Weights of a small GPT-style language model, trained from scratch on English Wikipedia.
Size: 14 layers, vocabulary 9836.
Architecture: RMSNorm before each block, rotary positions, untied embeddings.
Each number is 128 + 24 x the weight over the matrix's rms, rounded and kept within 0 to 255. Layers, rows and columns count from 0.

# layer 2 MLP down (transposed), 2560x640, rms 0.119, rows 179-193, columns 0-159
[[140  96  70 114 155 160 142 106  93 174 136 140 121 152 112  75 106 124 105 105 172 151  85 109 143 104 144  88  80  53 135 145 133 117 154 135 101 102 138 149 117 148 103 122  92 114 150 143 112 118 146 161 133 116 110 127  93 110 127 159 147 115 118 126 144 169 120 131 137 135 120 109 110 137  88  95 193 124 141 111 155 112 121 108 133 146 150  99 150 118 172 125 128 161  84 112 114 128 117  81 104 125 142 149 148 123  99 149 131 116 158  97 157 167 110 136 129 130 143 162 115  87 134 142 131 149 138 116  99 128 159 129 100 134 114 160 144  88  94 103 127 103 159 120  76 181  91  98 104 156 166 145 131 134 130 153 142 126 121 129]
 [113 133  91 106 153 126 131 123 161 142 185 148 106 162 162 115 173 104 129 145 114 131 156 144  96 165 142 116 163 141 147 106 156  94 107 131  90 120 124 113 106 140 117 107 142 147 152 165 126 102 139 138  93 114 145 112 132 151 124 147 106 102 109 125 113  61 126 117 170 104 174 131 106 120 142 161  92  85 109 165 113 128 136 107 130  95 113 155 129 127 105 140 122 117 120 104 134 112  76 143 134 179 114 151 137  96  95 129 131 133 134 124  95 156  76 139 146 115  82 153 142 133 158 157 140 137 107 135  95 118 113 120 146 138 144 125 110 107 130 106 147 137 166 147 112  99 106 128 126 112  99 172  96 118 102 120 112 108 135 114]
 [152 115 159 141 147 107 129 139 149 112 147 156 114 134 130 120 130 102 149 158 123 147 106 144 112 152 125 116 127 135 147 152 142 118  90 115 128 143  63 140 114 146 173 133  79 138 118 148 117 139  98 121 151  88 125 104 108 127 172 111 127 181 157 117 100 103 150 100 109 163  79 121 122 139 161 124 167 165 137 161 109 126 101 133  99 169 143 130 129 117  88 188 102 143 142 160  95 103 141 104 158 131  84 128 102  92 130 114 128 143 101 120 151  86 134 104 141 120 123 118  89 167 144  95  75  75 157 146 107 112 100 122 140 131 121 107 137 140 145 125 145 119 122 131 139 126 110 103 176 127 112 146 118 132 158 124  94 126 131 146]
 [110 155  91 138  96 120 123 106 161 189 134 135  91 123 160 126 121 125 125 142 132 153  81 132 156 128 152  95 129 119 131 171 114 177  80 161 130  92 146 108 104 126 109 173 106 124 119 192 171 158 111 163 153 121 142 144 139 116 127 134 108 105 161 138  94 116 105  84 137 110 119 155 130 114 126 143 119 135 154 160 117 132 100 122 145 136 139 129 151 179 190  96 109 121 158 165 155 123 143  78 111 164 119 121 135 149 142 138 127 134 119  65 182 102 126 113 133 148 126 148 134 113 117 118 132 140 117 118 115 144 149 102 127 130 142 122 156 176 138  92 122 141  87  82 104 158 107 147  99 120 118 118 121  92  79 133 130 171 132 151]
 [160 165 143 141 152 115 106 126 198 146 141 134 148 103 130 109 140 111 143 137 154 132 133 104 191 176 122 160  75 139 107 118  48 130 119 163 160 113 144 132 139 171 177 125 105 112 126 109 104  98 124 146 107 133 106 114 141 106 105 173 162 118 128  61 110 116 131 105 146 154 123 135 159 175 109 148 112 134 159 122 120 137 162 170 122  67 133 139 137 149 129 142 132  62 162 156  84 150 127 120 206 124 102 140 124 115 105 124 129  98 154 114  90  96 116 146 108 126 172 106 120 123 112 124 126  96 133 144 178 111 113 100 135 112 124 141 110 141 101 166 125 146 115 125 145 113 134 131 121 126 113  83 164 134  65 105 152  94 155 138]
 [118 131 100 148  87  97 164 147 120 123  96 138 118 126 139 121 167  80 110 134 130 102 120 137 126 122  90 144 136 134 137  76 104 121 129 120 121 126 144 131 118 177 125 133  93  83 111 118 149  77 101  73 166 124 159 140 126 142 135  90 138 139 143  91 117  79 147 121 150 105 128 107 126 118 136 164 148 134 134 148 128 148  98 116 122 125 145 123 123 140 116 118 114 133 105 161  93 107 149 137 166 109 137 136 140  72 123 153  88 111 102  76 137 120 104 173 136 134 151 142 123 122  94 166 115 155 111 169 128 140 118 145 115 122 121 138 141 119 141 124 117 144 134  99 120 154 125 149 160 151 121 136 137 109 179 134 129 111 135 138]
 [137 146 163  93 136 150 138 155 102 122 110 127 147 117  87 140 125 139 132 167 132 111 144 162 165 107  98 134 129 118 121 143 131 153 128 117 106  97 142 166  87 134 122 144 148 133 124 150 115 122 120 120 146 133 179 117 119 121 109 146 130 183  88 217 105 168  97  75 184 129 109  98 129 144 115 156 152 124 134  93 130 104 149  77 148 175 143 134 148 129 107 163 184  91 125 172 190 127 129 130 130 156 142 125 174 117 163 158 179 113 110 119 127 128 130 105 142 130 159  75 157 139 139 134 117  99 111 112 142 108 146 136 119 136 106 140 114  85 131 123 149  97 135 111 124 141 159 149 126 145 135 150 120 124 104 113 115 120 128 153]
 [129 116 184 131 106 161 122 112  92 124 184 118 140  93 108 152 128 152 165 137  99 134 142 144 156 124 145 108  92 137 178 160 149 106 108 143 139 151 107 140 109 127 126 152 141 119 125 129 106 124  78 164 153 122 141 157 177 142 109 150 142 128 143 194 124 139 105 141 144 114 105 126 125 107 162 108 116 130 116 172 127 113 140 158 114 144 105 140 117  89 118 126 117 131 129 130  90 115 110 104 123 119 147 114 128  73 140 153  95 110  96 144 133 146 142 129 157 152 106 160 193  65 117 131 186  93 165 108 100 115 133 165 132 127 134 108 118 139 150 157 182 110 146  94 149  88  97 153 127 121  96 125 137 134 130 130 118 109 106 151]
 [163  88 134 113 154 106  93 174 122 115  98 113 103 108 133  98 123 125 135 147 130 138 124 119  71 171 137 108 146 145 142 169 127 115 112 123 134  94 132 138  75 138 156 161 113 114  71  95 135 150 119 143 117 119  70 104 118 153 119 167 150 119 129  83 125 150 110 172 119 111 150 153 157 103 116  98 141 119 126 125 121 141 160 169 133 124 148  84  69 118 136  86 160 126 148 182  94 115 140 132 113  74 156 134 132 162 138 117 134 148 115  90 154 147 148 107  65 138 162  99 133 140 109 134 166 152 102  72 121 118 119 125 128 141 129 139 129 130 145  93 133 116 101  88 144 122 170 117 116 176 132 130 121  95  96 139 150 139 136 145]
 [130 129 140 143 125 133 111 102 176 121 117 144  92 124 121 142 189 180 121 137 114 115 136 118 116 103 101 131 115 112 144 130 140 151 140 153 146 135 141 140  93 135 132 105 132 113 136  83 117 156 138 109  92 110  98 118 156 157 167 124 152 125 113 176 142 119 111 164  84 150 138 106 112 159 121 160 161  92 118 154 123 142 110  90 159 128 152 140 118 117 140 161 142 122 164 109 125 183 126  76 151 110 104 123 139 116 122 118 151 134 123 128 172 136 167 127 109 105 151 134 152 105 142 100 126 114 143 119  97 125  99 135 123  83 104 117 173 120 106 111 109 135 128 147 108 106 118 147 102 113 128 125 113 100 131 105 139 150 136 139]
 [ 68 106 162 158 103 147 159 146 136 124 137 168 164 133 112 109  76 166 136 157 126 111 142 119 120 167 133 198  74 103 172  88 136 122 184 147 191  96  88 130 112 156 144 149 112 133 143  73 117 145 139 125 113 114 135 142 143 139 109  64 110 118  87 142 160 170 118 141  95  94 104 128 141 133 112 139 176 136 138 110 131 125  55  97 149 133  75 104 110 101 120 131 170  99 116 138 140 142 122 133 131 121 148 141 157  97 130 124 138 152 162 148 126 147  91 141 121 117 128 116 109 110 108 134 129 132  90 105 129  85 126  99  76 138 155 166 130 107  93 152 106 162 140 142 161 139  96 181 134 130 121 116 126 147 112 130 153 169 109 157]
 [110 166 176 116 146  93 140 130 138 141 107 157 145 131 133 116 127 141 146 111 142 121 129 128 120 132  74 127 151 124 117  94 122 174 126 100 154 131 102 114  89 169 110 128 139 161 110  82 110 147 118 119 110 161 153 147 114 149 147 123 118 135 136  89 135  96 117 124 115 110 153 110 102 116 139 124 162 142 149 116 144 128 158 122 116 119 125 175 164 121 122  89  77 107 125 145 118 137 117 139 121 137 138 102 102 137 132 123 125 112 144 151 125  77 116 138 156 113 139 105 160 126 114  95 129 175 104 130 103 103 142 140 105 137 100 142 130 126 119 125  98 122 139 127 114 122 132 119 126 142 112 142 139 150 104 132  82 119 142 120]
 [175 126  96 112 195 123 150 115 129 138 126  86 122 117 135 153 135 123 134 110 102 123 127  90 105 146 140 133 130  85 120 106 109 154 139 143 115 160 104 128 130 153 155 150 153  92 134 152 114 111 132  90 125 103 115 137 166 122 117 143 161  96 154 163  77 137  96 109 119 102 100 110 149 105 123  92 120  85 149 154  45 117  81 126 139 109 136 136 121 112 134 125 119 102 154 107 134 135 147 133 113 115 144 123 143 119 131 154 119 137  86 109 106 164 123 134 153 102 130 104 164 141 101 104 130 128 127 102 167 192 140 137 160 110 148 129 148 177 139 132 113 103 127 115 168 103 142 158 149  88 162 162 133 141 109 135 132 110 102  93]
 [155 117 108 163 137 138 136 139 109 148 127 155 159 108 123 136 142 119  97  82 153  82 145 133 149 135 146 158 109 152 110  67 123 133 168 130 171  77 139 116 150 115 148 112 117  76 143 118 139  92 121 156 141 182  96 153 129 123 150 157 159 156 133 167 136 129 115  95 126 115 151 113 195 136 146 136 117 132 194 124 126  68 130 129 110 100 102 124 116 132  67 165 109 167 127 126  77 124 177 130 105 153 107 124 159 144 121 127 162 143 110 122  95 147 123 101 131  71 146 117 124 146 150 152 140 160 155 139 163 131  99 121  89 123  98 133 132 148 131 145  85 137 138 105 150 150 150  75 169 130 186 140 130 149 131 112 157 123 142 136]
 [110 137 135 157 135 151 124 152 122 102 167 109 136 135 110 138  96 155 113 113 109 154 150 131 118 150 125 140 133 128 121  90 131 137 166 118 106 132  98 134 136  98 107 119 125 163 112 135 124 120 150 122 103 167 122  92 132 152  70 101 118 119 134 175 169  76 135 153 124 131 159  98 130 101 160 100 110 140 161 132  89 114 131 142 125 101 134 115 103 115 106  97 163 123 146  95  83 151 137 114 154 128 121 154 123 157 144 109 119 143  96 125  79 134 156 131 125 161 180 138 145  87  94 146 126 137 115 107  95 165 137 136 132 125  96 131 145 146  69 135 124 140 122 136 109 116 101 171 119 119 174 116  98 125 118 144 152 193 116 160]]
# layer 2 MLP gate, 2560x640, rms 0.243, rows 180-193, columns 0-159
[[125 143 106 157 126 119  66 125 123 127 128 165 130 123 153 100 119 156 118 160 141 140 153 155 118 140  92 125  97 103 129 123 101 163 158 170 117 154 122 129 104 118 120 131 107 118 125 135 157 125  85 141 159 140 115 105 135  68 127 124 162 101 132 148 148 143 147 126  96 160 128 164 159 153 105 155 156  69 151 130 134  98 120  96 118 157  90 121 104 143 109 101 123 120 105 120 128 146 111  76 129 118 149 158 109  95 136 140  94 104 143 113 112 116 144  83 141 125 173 122 110  97 119 109  97 182 120 104 126 123 172 151 119 132 140  93 114 172 136 126 127 166 103 111 129 171 108 145 122 158 100 126 121  93 141 110 144  82 120 123]
 [162 130 140 134 141 145 126 178 193 120 106 104  57 144 114 121 151 147 103 165 111 147 116 191 103 127 158 128 120 126 118 144 106 151 106  94 110 150  82 148 140  99 128  95 128 129 126 118 122  74  97  93 113 127 120 153 134 111 116 133 190 156 127 169 114 117 127 134 152 154  71  78 130 123 127 127 137 116 193 137 125 131  85 108  69 137 109 138 135 117 170 134 134 151 119 134 152 106 148 113 103 178  90  94 113 177 103 173 112 178  82  85 142 119 165 101 125 165 143  85 145 165 137  92 151 106 115 153 119 108 111 137 156 113 118 153 115 122 155 148 113 131 118  94 122 121 148 138 137 139 128 182 139 162 152 121 133 102  95 153]
 [166 140 174 150 123 123 116 100  97  86 120 186 133 148 124 131 124 123 122 148 154 127 158 128 131 164 113 101 133 104 138 135 199 130 116 139 197 105 134 119 161 103 121  77 106 107 136 159 145 167 127 146 137 139 127 137 132 140 129 175 135 172 134 168 145 137 133 135 159 150 119 163 141 114  88 114 130 134 161 133 144 118 121 108  72 101 120  95 135 135  92 123 111 151 110 152 143 119 109  89 117 105  98 136 136 113 110  88 146 137 151 117 155 123 125 147 133 120 117 111 132 113 132 159 141 121 143 112 128 184 134 104 123 175  99 157 156  84 171 129 116 100 145 125 108  85  84 123 131 159 105 141 105  98  83 139 107 109 122 107]
 [123 104 126  91 143 129 150 124  77 130  82  97 118 130 149 127 102 156 135 112  88 108 111 102 111 106 162 128 118 134 156  96 175  89 113 129 131 147 149 138 114 141  72 144 175 121 146  97 136 100 144 126 124 113 124 125 105 168 123 155 102 151 143 129 151 131 120 119 126 148 158 122 131  83 125 107 132 163 127 162 137 106 118  81 103 114 120 110 103 146 151 110 129 199 123 144 148 155 102 127 153 163 137 121 135 157 149 177 136 188 122 105 151 112 144 136 128  99 101 150 152 185 167 119 135 132 134 107  99 155 124  90 143 172 101 113 155  93 116 166  88 129 127 125  67 156 144  86 160 116 119 176 122 151 147 126 115 127 137 128]
 [138 146  90 140 128 144 176 124 149  94 143 110 106 165 112 161 102 130 116 164 136  92 107 108  98 138 123 111 134 159 100 100  95 107 127 133 141 133 109  94 164  77 116 128  94 167 106 134 146 124 115 104 105 138 127 107 119 146 148 111 107 113 114  97 127 143 154 131 174 131 119 108 114  77 143 111 122 117 132 126 122 105 133 109 158 117 150  91 109  85 114  95 103 112  89 102 112 168 189 129 107 138 149  92 121 131  90  95  92  83 144  80 171 129  67 166 127 131 150 118 146 116 152 164 133 139 103 146 126  82 184  87 134 144 105 105 151 164 142 183 156  88 122 111 116 176 170 123 130 102 125 126 122 125 103 126 151 117 102  80]
 [157 110 104 147 146  79 115 109 108 131 128 127  79 139 120 146  58 118 109 118 120 114 136  76  99 104 111 111 120 136 176 128  91 130 105 171 134 112 124 102 159 119 128 165 128 167 149 118  90 125 132 150 109 124 113 141 133 139 140 127 115 156 132 139 130 148 124 161  72 162 115 125  87 129 124 154 150 178  97 136 132 136 135 123 128 147 116  98  82 147 138 104  97 110 174 113 102 112 115  84 154 109  90 135  67 138 116 127 158 163 114 151 111 120 143 178 109 138 104 149 167 160 163 164 194 168 125 138 138 106 142 128 121 152 155 191 156 128 110 119 136 114 146 169 110  88 114 129 105 122 127 134 150 112 133 125 121 146 134  84]
 [113  92 126 157 131 178 122  99 122 129 135 121 122 101  62  75 130 137 140 146 127 148 166 150 146 103 119 139 121 160 143 110 145  94  93 154 151 164  74 152 125 118 134 142 104 112 137 157  95 118 120 136 157 112 146 109 128 117 123 117 129 120 149 167 148 128 106 130 125 140  94 141 139  97 185 108 110 129 136 156 137  89 159 137 128 126  98 125  95 147 136 169 110 108 138 125 150 105 114 126 154 150 121 145 123 104 154 138 127  82 125 152  73 118 132 162 145 159 101 180 174 142  80 116 171 126 132 125 104 134 150 152 150 128 117 143 103 167 122 126 133 106 101 102 169 134 120 147 117  85  57 143 119 113 110 136 138 108 120 149]
 [114 112 135 137 113 121 128  52 150 135 161 170  89 131 156 134 118 119  90  80 136 157 134 116 204 109 161 124  85  89  94 144 144  94 160 111 132  68 119 117 168  90 154  82 135 130 159 130 132 147 154  83 115 189  98 111 116  81  89 124 135 125  95 156 142  99 130 142 149 148  99 112 147 172 131 111 115 131 180 181 172 165 125 121 151  94  94 145 140  97 161  95 130 104 128 125 152 172  97 131 108 105 138 156 133 109 119 130 141  84 151 137 140 124 100 113 182 134  75  81 125 110 146  75 144 147 146 112  67 126 155 124 118 118 109  98 135 123 134 140 188  97 136 136 108  85 147  66 100 105 177 148  87 113 159 149 139 163 120 113]
 [156 131 134 111 128 122 130 163  55 148 104 147 138 139 122 162  54 132 141 163 106 128 140 135 125 152 135 139 165 101 135 130 186  74 102 150 111 113 139  69 133 151 143 115 142 133  91 126 140 145 167 119 155 121 153 133 154 144  86 101 162 138 133 149 103 123 133  92 189 146 122 143  87 162 142  98  97 108 124  93 133 117 165 128 107  97  94 128  93 136 154  88 124 131 105 120 169  99 112 147 109  99 158 156 118 176 127 151 141 132 127  92 102 115  75 121 118 146  74 174 145 118 183 106 132 143 100  97 105 125 144 156 158 149 135 141 174 135 181 126 163 119 139  69 155 123 139 134 112 127 112  98 114 168 117 142 152 143 145 109]
 [103 107 141 112 152 127 119  86 127 131 149 138 112 137 119  92 142 141 178 167 128 120 115 134 119 151 169 134 141  76 103  89 125 132 136 120 115 145 157  80 120 101 141  73 136 185 111 126 118 106 103  98 157 107 115 127 103 116 122 163 136 141 115 176 128 101 114 137 132 171 117  74 134 138 129 106 141  99 146 139 130 158  77 134 116 151 135 138 164 107 160 115 123 163 146 106 111 174 147 102 132 142 122 113 155 133 135 111 144 126 105 141 131 138 128 161 169 160 133 138 156 118 152 113 111 101 130 107 168 117 142  90  80 161 128 138 149 118 114 180 147 159 162 165 124 137 141 147 127 150  90 110 113 154 151 109 161  91 106 145]
 [ 94 162 117 139 183 148 125 131 112 104 112 139 105  96 110 131 132 155 137 119 110 113 163  73  92 114 106 152 127 111 126 137 137 183 143  70 150 104 117 128  96  95 124 134 121 134 144  70 135 171 110  95 121 112 190 121  84 151 111 128 127 140 124 145  96 120 142 134 105 174 134 129 107 104 121 172 103 120 142 134 139  98 168 113 125 133 171 159 134 138 133  95 109  71 126 117 161 167 147 148 113 100 131 144 104 112 132 140 101  84 130 155  78  93  87 130 115 130 103 158 119  95 137 112 137 108 105 116 147 164 127 124 115 102  95 136 134  98 159  94 143 107 126 103 114 107 124 136 142 155  93 148 134 129 127 136 108 170 119  96]
 [152 131  64 134 133 158 161 105 150 119  97 177  91 132 120 125 109 138 118 113 142 154 101 104 129 170 185 168 128 138 131 158 154 148  95  94 136  87 119 126 124  97 131  85 154 170  76 129 110 168 124  93 140 157 139 123  95 181 144 154 135 106 178 111 128 109 129 121 130  95 118 124 138 137 119 130 110  88 109 123 158 129  81 131 143 108 154 111 116 122 158 124 109 101 128  90  99 160 153 172 133 125 123 119 143 115 103 122  85 139 135 116 130 150 128 166 114 108 142 129 111 122 107 156 142 138 122 100 128  75 162 106 129 156 118 112 130 134 122 145  98  98 144 133  95 115 113 135 110 123 118 109 104 129 112 124 137 166 167 126]
 [ 91  92  89 105 129 150 125 142 114 115 125 139 153 134  82  72  95 148 144 125  74 110  56  95 136 141 135 157 139 134 133  68 120 138 109 119 125 128 140 143 131 111 155 127 136 174 124 133 172 120 136 167 126 144 118  99 134 107 143 107 107 132 109  85 149 133 149 101 176 123 121 108 148 120 134 117 110  69 142 142 139 127 112 113  76 126  90 106 135 136 139 144 143 116 140 148 133 147 125  97 177  96 151 125  98 141 105  69 171 100  91 114 109 116  87 145 107 109 106 111 113 145 147 148 134 130 128 137 162 104 151 107 136 119 117 164  92 106 106 140 147 159 101 108 152 171 110  90 127 130 142 111 116 164 109 109 116 192 149 156]
 [142 105 137  95 153  86 135 142 117 117 108 111 108  93 115 153 149 117 195 130 107 140 119 115 200 127 143 174 171 135 142 134 135  81 117 137 154 133 122 107 120 104 154 109  85 112 102 153 122 110 159 127 100 146 173 117 135 118 171 115 100 110 138  93 125 167  99 141 161  78  83 109 117 104 136 165 109  92 139 155 191 127 113 131 143 143 128 100 123 125 128 127 117 120  92 136 106 134 110 108 150  93 138 163 106 141 170 142 124 145 161 119 141 140 141 132 120 168 124 107 115 122 123 151 159 119 182 109 138 153  90 139 115 123 116 138 118  98 138 114 137 106 129  83 151 158 188 106 138 125 108 148 155 174 106 111 175 100 124 163]]
# layer 2 MLP up, 2560x640, rms 0.252, rows 180-193, columns 0-159
[[135 143 122 133 101 101 162 114 120  97 137 107 132 146 126 116 128 148 161 125 159 140 121 106 118 155  98 119 168  98 124 135  93  58 133  81 120 114 111 141 130 169 104  74 145 153 119 133 150 126 123  99 100 115 126 111 163 125 129 147 149 146 146  92 137 120 148  84 101 123  81  79 125  93 119 139 128  58 109 127 126 148 157 154 119 123 177 157 102 186 167 146 135 130 173 142 151 165 134 165 113 169 118 115 108 107 157 175 109 139 152 133 193 155 100  96 119 101 161 111 124 140  82 151 129  98 124 136 129  99 128 137 155 118 151 157 131 138 162 109  89 120 163 106 131  91 161  97 115 169 120 119 152 108 133 117 170 131 148 162]
 [106  96 152  62 152 100 121 137 135 151 135 154 110 145 132 130 167 141  90 170 140 103 151 117 100 148 133 124 132 142 131 129 153 144  97 138 160 134 146 104  95 122 151 127 102 153 138  83 117 164  94 129 135  69 136 122 117 133 119 152 161  97 133 110 134 122 115 134 130 135 136 113 113 163 145 137 160 105 111  91 128 140 168 141 125 159  76 104 133 106 120 170  75 117 184 136 118 145 113 114 159 114  90  98 149 125 139 144 161 107 148 154 111 113 134 121 136 119 132 105 141 103 117 117 123 190 120 146 133 109 109  99 152 166 137 152 132 134 116 190 148 113  65  96 123 120 151  89 164 140 103 140 153 173 147 194  83 123 112  99]
 [132  95  89 143 123 142  98  75 143 162 118 103 157 125 105 106 129 137 129 114 112 163 117 128 115 111  95 117 132 116 140 138 141 148  74 136 168 131 134 136  99 129  91 100  94 114 114 172 119 152 110 107 130 125 147 134 167 104 101 124  95 145 115 143 106 134 117 101 167 105  98 138 100 130 112 137 106 137 120 168 156 145  95 124 161 128 142 126 142 106 184 111 156  98 153 182 132  72 132  77 109 114 130 109 118 117 113 165 126 120 139  45 184 115 172 127 154 115 138 164 175 101 144 131 136  73 140 112 135 143 108 171 146 134 118 103 141  81 162 153 141 145 134 129 107 148 107 156 117  95 160 138 146  90 100 127 134 148 131 118]
 [138 112  99 170 102 124 114 149 179  95 121 143 148 116 118  89 129  75 152  89 143 103 146 111 142 115  77 102 101 117  78 156 111 150 132 109  87 100 112  91 134 160 149  86 138 106 153 130 132  77 176 156 123 121  99 108 105  82 125 111 166 100 109 105 174 132 153 149 163 107 112 195 145 151 148 103 143 116 125  94 147 105 140 129 152 124 137 105 119 119 162  73 141 118 127 154 129 144 186 148 154 113 112 110 122 151 126 133 119 121 165 138  67 112  95 129  75 123 108 157 118 137 123  87 168 154 125 131 129  96 132  96 135 123  93 140 186 158 128 119 153 141 123 135 134  83 141 154 132 119 141 101 115 155 201 167 129 126 149 138]
 [109 124 135 105 142 169 137 199 114 112 106 133 151 108 137  97 164 148 109 137 107 112 131 108 107 111 108 139 112 151 150 128  97 138 144 114 118  98 136  92 160 120  40  83 123 148 156  84 141 104  85 160 121  87 155 134  89 123 131 118 118 132 115  89 169 145 147 183 117 124 172 141 104 109 141 111 134 110  83 116 143 184 139 165 168 126 126  77 165 102 132 143 143 126 130 127 172 126 113  81 131 114 155 119  95 102  89 119 171 133 193 132 128 129 134 105 119 124 135 115 111  84 137 130 132  86 141 103 117 117 147  99 118 107 141 144 161 137 179 152 161 110  94 131 103 143 114 112 168  98 143 155 105 137 131 140 152 151 148 118]
 [135 203 141 121 139 131 163 190 101 137  80 156 150 103 110 102 170  98 156 176 145 117 173 146 110 144 151 110 121 101 142 140 152 131 127 106  98 112 102 145 118 146 136 125 137 154 114 148 165 149 121 172 111 143 120 117 118  68 113 140 144 145  92 131 101 126 135  86 116 100 139 120 152 130  82 152 116 137 133 130  77 113 157 121 186 166 117 157 142  96 168 163 146 140  98 150 133 105 129 155 121 133 147 117 159 129 150 121 112 141 141 156 121 129 100 110 154 121 171  89 145 117 120 122 101 104  91 115 104 130 135 156 107  99 124 144 155 165 137 148 105 108 125 135 127 132 122 129 145 139 118 165 105 118 130 118 121 128 152 140]
 [112 102 149 190 107 144 129 113 120 130 142 104 109 124  98 108 106 147 174 123 123 119 161 196 162  83 159 155 117 158 145 131 136  99 104 158 130 135  77 113 125 136 164 151 136 153 121 137 108 131 124 122 149 127 160 148 138 137 123 127 100 126 134 125 140 112 128 117 112 124  62 101 146 116 185 145  86 183 158 116 119 137 195 122 116 162 119 146 104 170 119 150 139 120 111 119 133 102 148  99 148 123 103 137 110 141 151 143 132 111 139 133 125 102 128 171 147 128 134 144 144 117 108 138 179  89 114  83 134 128 151 140 114 125 125 155 106 124 148 110 118 122 134 103 148 126 106  74 117 130 126 149 162  87 147 160 151 141 115 127]
 [165 116 117 136 130 122 134 163  99 126  91 113 100 103 162 137 126 132 130 100 123 105 104 120  62 129 142 132 127 111 137 134 126 173 136 131 140 146 176 135 122 154 128 148 164 110 136 115 117 126 120 103 148  93 132 149 123 184 137 148 141 148 173 121 126 136 128 170 143 153 133 107 134 124  92 101 142 153 134 156 105 137 131 137 157 221 156 139  92 124 119 160 140 150 153 130 104 112 156 107 150 129 132  89  66  99 143  90 122 153 114 132 136 125 131 136  76 128 139  96 149 149 112 124 121 134 130 122 159 143  94 152 125  94 143 123  80 104 140  92 100 148 134 118  96 100 109 112 136 147 132 103 159 121  69 129 134  85 165 138]
 [151 181  94 116 130 124  87 121 124 172 148 130 104 161 115 107 109 163 102 148 179 131 120 119 117 130 109 148 130 132 135 125 144 115 136 112 155  84  94 159 101 131 121 159 110 122 129 159  76 159 124  63 108 130 112 111 130 105 113  92 111 127 136 145 122  83 123 111 104 159 111 100 163 131 145 163 118  97 101 154 134 120 162 114 146 150 175 116 103 104 132 106 151 111 135 133 164 133 153 144 169 153 123 103 125 131 160 160  81 197 132 114 123 156 117 158 106 131 143 132 131 102 100 119 144 132 141 115  91 127 103 140 152 119 123 124 110  80 125  89 132  93  79 155 119 132 139 112 106  99 137 134 154 127 160 118 116 129 175  69]
 [106 171 150 113 117 106  80 104 173  94 113 112 151 127 104 161  94 195 101 144 128  98  76 141 141  75 143 120 114 151 102 132  93 109  96 152 122 138 125 145 191 126 111 109 132  87 139 145 131 135 105 155 163 196 127 111 129  72 117 117 115 114 146 124 141 150 142 110 176  89 158 169 129 130 129 118  88  94  88 133  97 153 141 126 145 165 173 137 138 115 165 123 156  81 169 169 139  98 141 126 135 121 133  95 111 167 114 156 129 145  99 137 158 134 165 159 179 138 148  74 155 133 111  91 111 158 122 120 103 119  87 142 135 128  94 186 146 172 132 117 126 110 148 113 131 145 137 117 113 163 114 147  99  96 148 154 185 168 137 115]
 [106 161  84 116 133 121 159 164 173  96 127 154 118 117 130 120 116 135  97 114  83 137 108 110 116 180 117 136 148 112 112 141 122 157 154 126 120 126 101 138 121 100 146 139 140 133 127 109 164 103  88 127 126 141 150 127 117 172 149 129 138 146 109 132  94  84 145  58 123 151 134 139 100 150 117 162 123 157  96 135 158 147  94  86 134  92 152 124 135 130 116  92 118 112 136 165 138 111 145 122 128 153 151 164  99 101  98 113 141 122 118 117 152 110 126 109 158 123 101  87 141 103  96 157 126 174 128 111 107 163 164 146 126 141  99 103 119 103 136 116 106  96 148 100 146  76 153 106 117 105 125 111 139 114 135 135 148 160  90 147]
 [172 127 105 116 167 129 134 121 125 117 107 174 127 145  98 124 106 122 147 143 120 139  95 113 147 118 143 108 128  72 115 150 171 129 138 121 150 117 102 129 141  94 137 152 130 104 143 142 120 137 113 151 102 132 137 130 141 119 104 148 122 181 138 126 130 133 108 119 168 146 109 117 149 128 103 171 100  82  81 126 162  83 143 180 142 119 123 155 122 136 107  75 129 102 139 105 127 155 129 131 129 115 155 128 142  84 128 168 141 160 129 108 120 106 111 182 151 131 191 142 110 133 130 125 135 142 136 113 137 110 152 101 138 131 168 137 112 143 100 115 129 119 128 125 117 134 102 135 119 134 146 144 110 159 149  74 111 152 200 117]
 [144 170 102 138 103 107 107 125 131 113 141 161 101 132 143  91 156 145 122 133 108 139 144 122 124 135 175 139 167 114 145 170 148 163 154 141 148  83  93 169  99  77 125 140 132 184 150  98 122 104 192 168 118 100 117 158 117 123 103  77 170 115 125 143 173  70 110  93 127 151  97 143 119 122 150 144 113 128  51 112 129 160 119 112 100 145 142 161 104 122 178 124 137 156  95 122 125 153 167 181 138 141 173 143  98 119 103  97  95 113 150  95 122  92 118 107 158 143 151 143 115  92 135  72 122 112 149 139 149 150 163 125 157 124 145 112 169 125 166 103 151 128 127 153 156 123 110 122 142 146  99 148 125  80 134 169  96 153  81 107]
 [145 158 123 137 123 183 148 152 150 170 120 181 135 127 141 112  87 149 122 157 121 135 143 141 128 131 113 106 108 115 126 129 120 129 155 145 147 109 110 117 189 138  98 147 146 126 126 151 136 116 125 116 101 131 106 120 129 123  88  87 133 145 107 158 102 108 162 129 111 143 173 133 129 141 163  97 136 152 156 109  76 117 134 110 137 123 137 195 106  99 138 136 116 112 106 120 148 166 121 126 139 114 127  94  96 151 126 152 151  73 110 135 105 110 133 142 133  91 158 145 130  97 117 137 139 122 110 124 136 140 134 113  97 144 101 128 137 161  96 126 151 151 137 104 116 109  87 132 148 124 112 124 102 108 124 169  64 169 100 145]]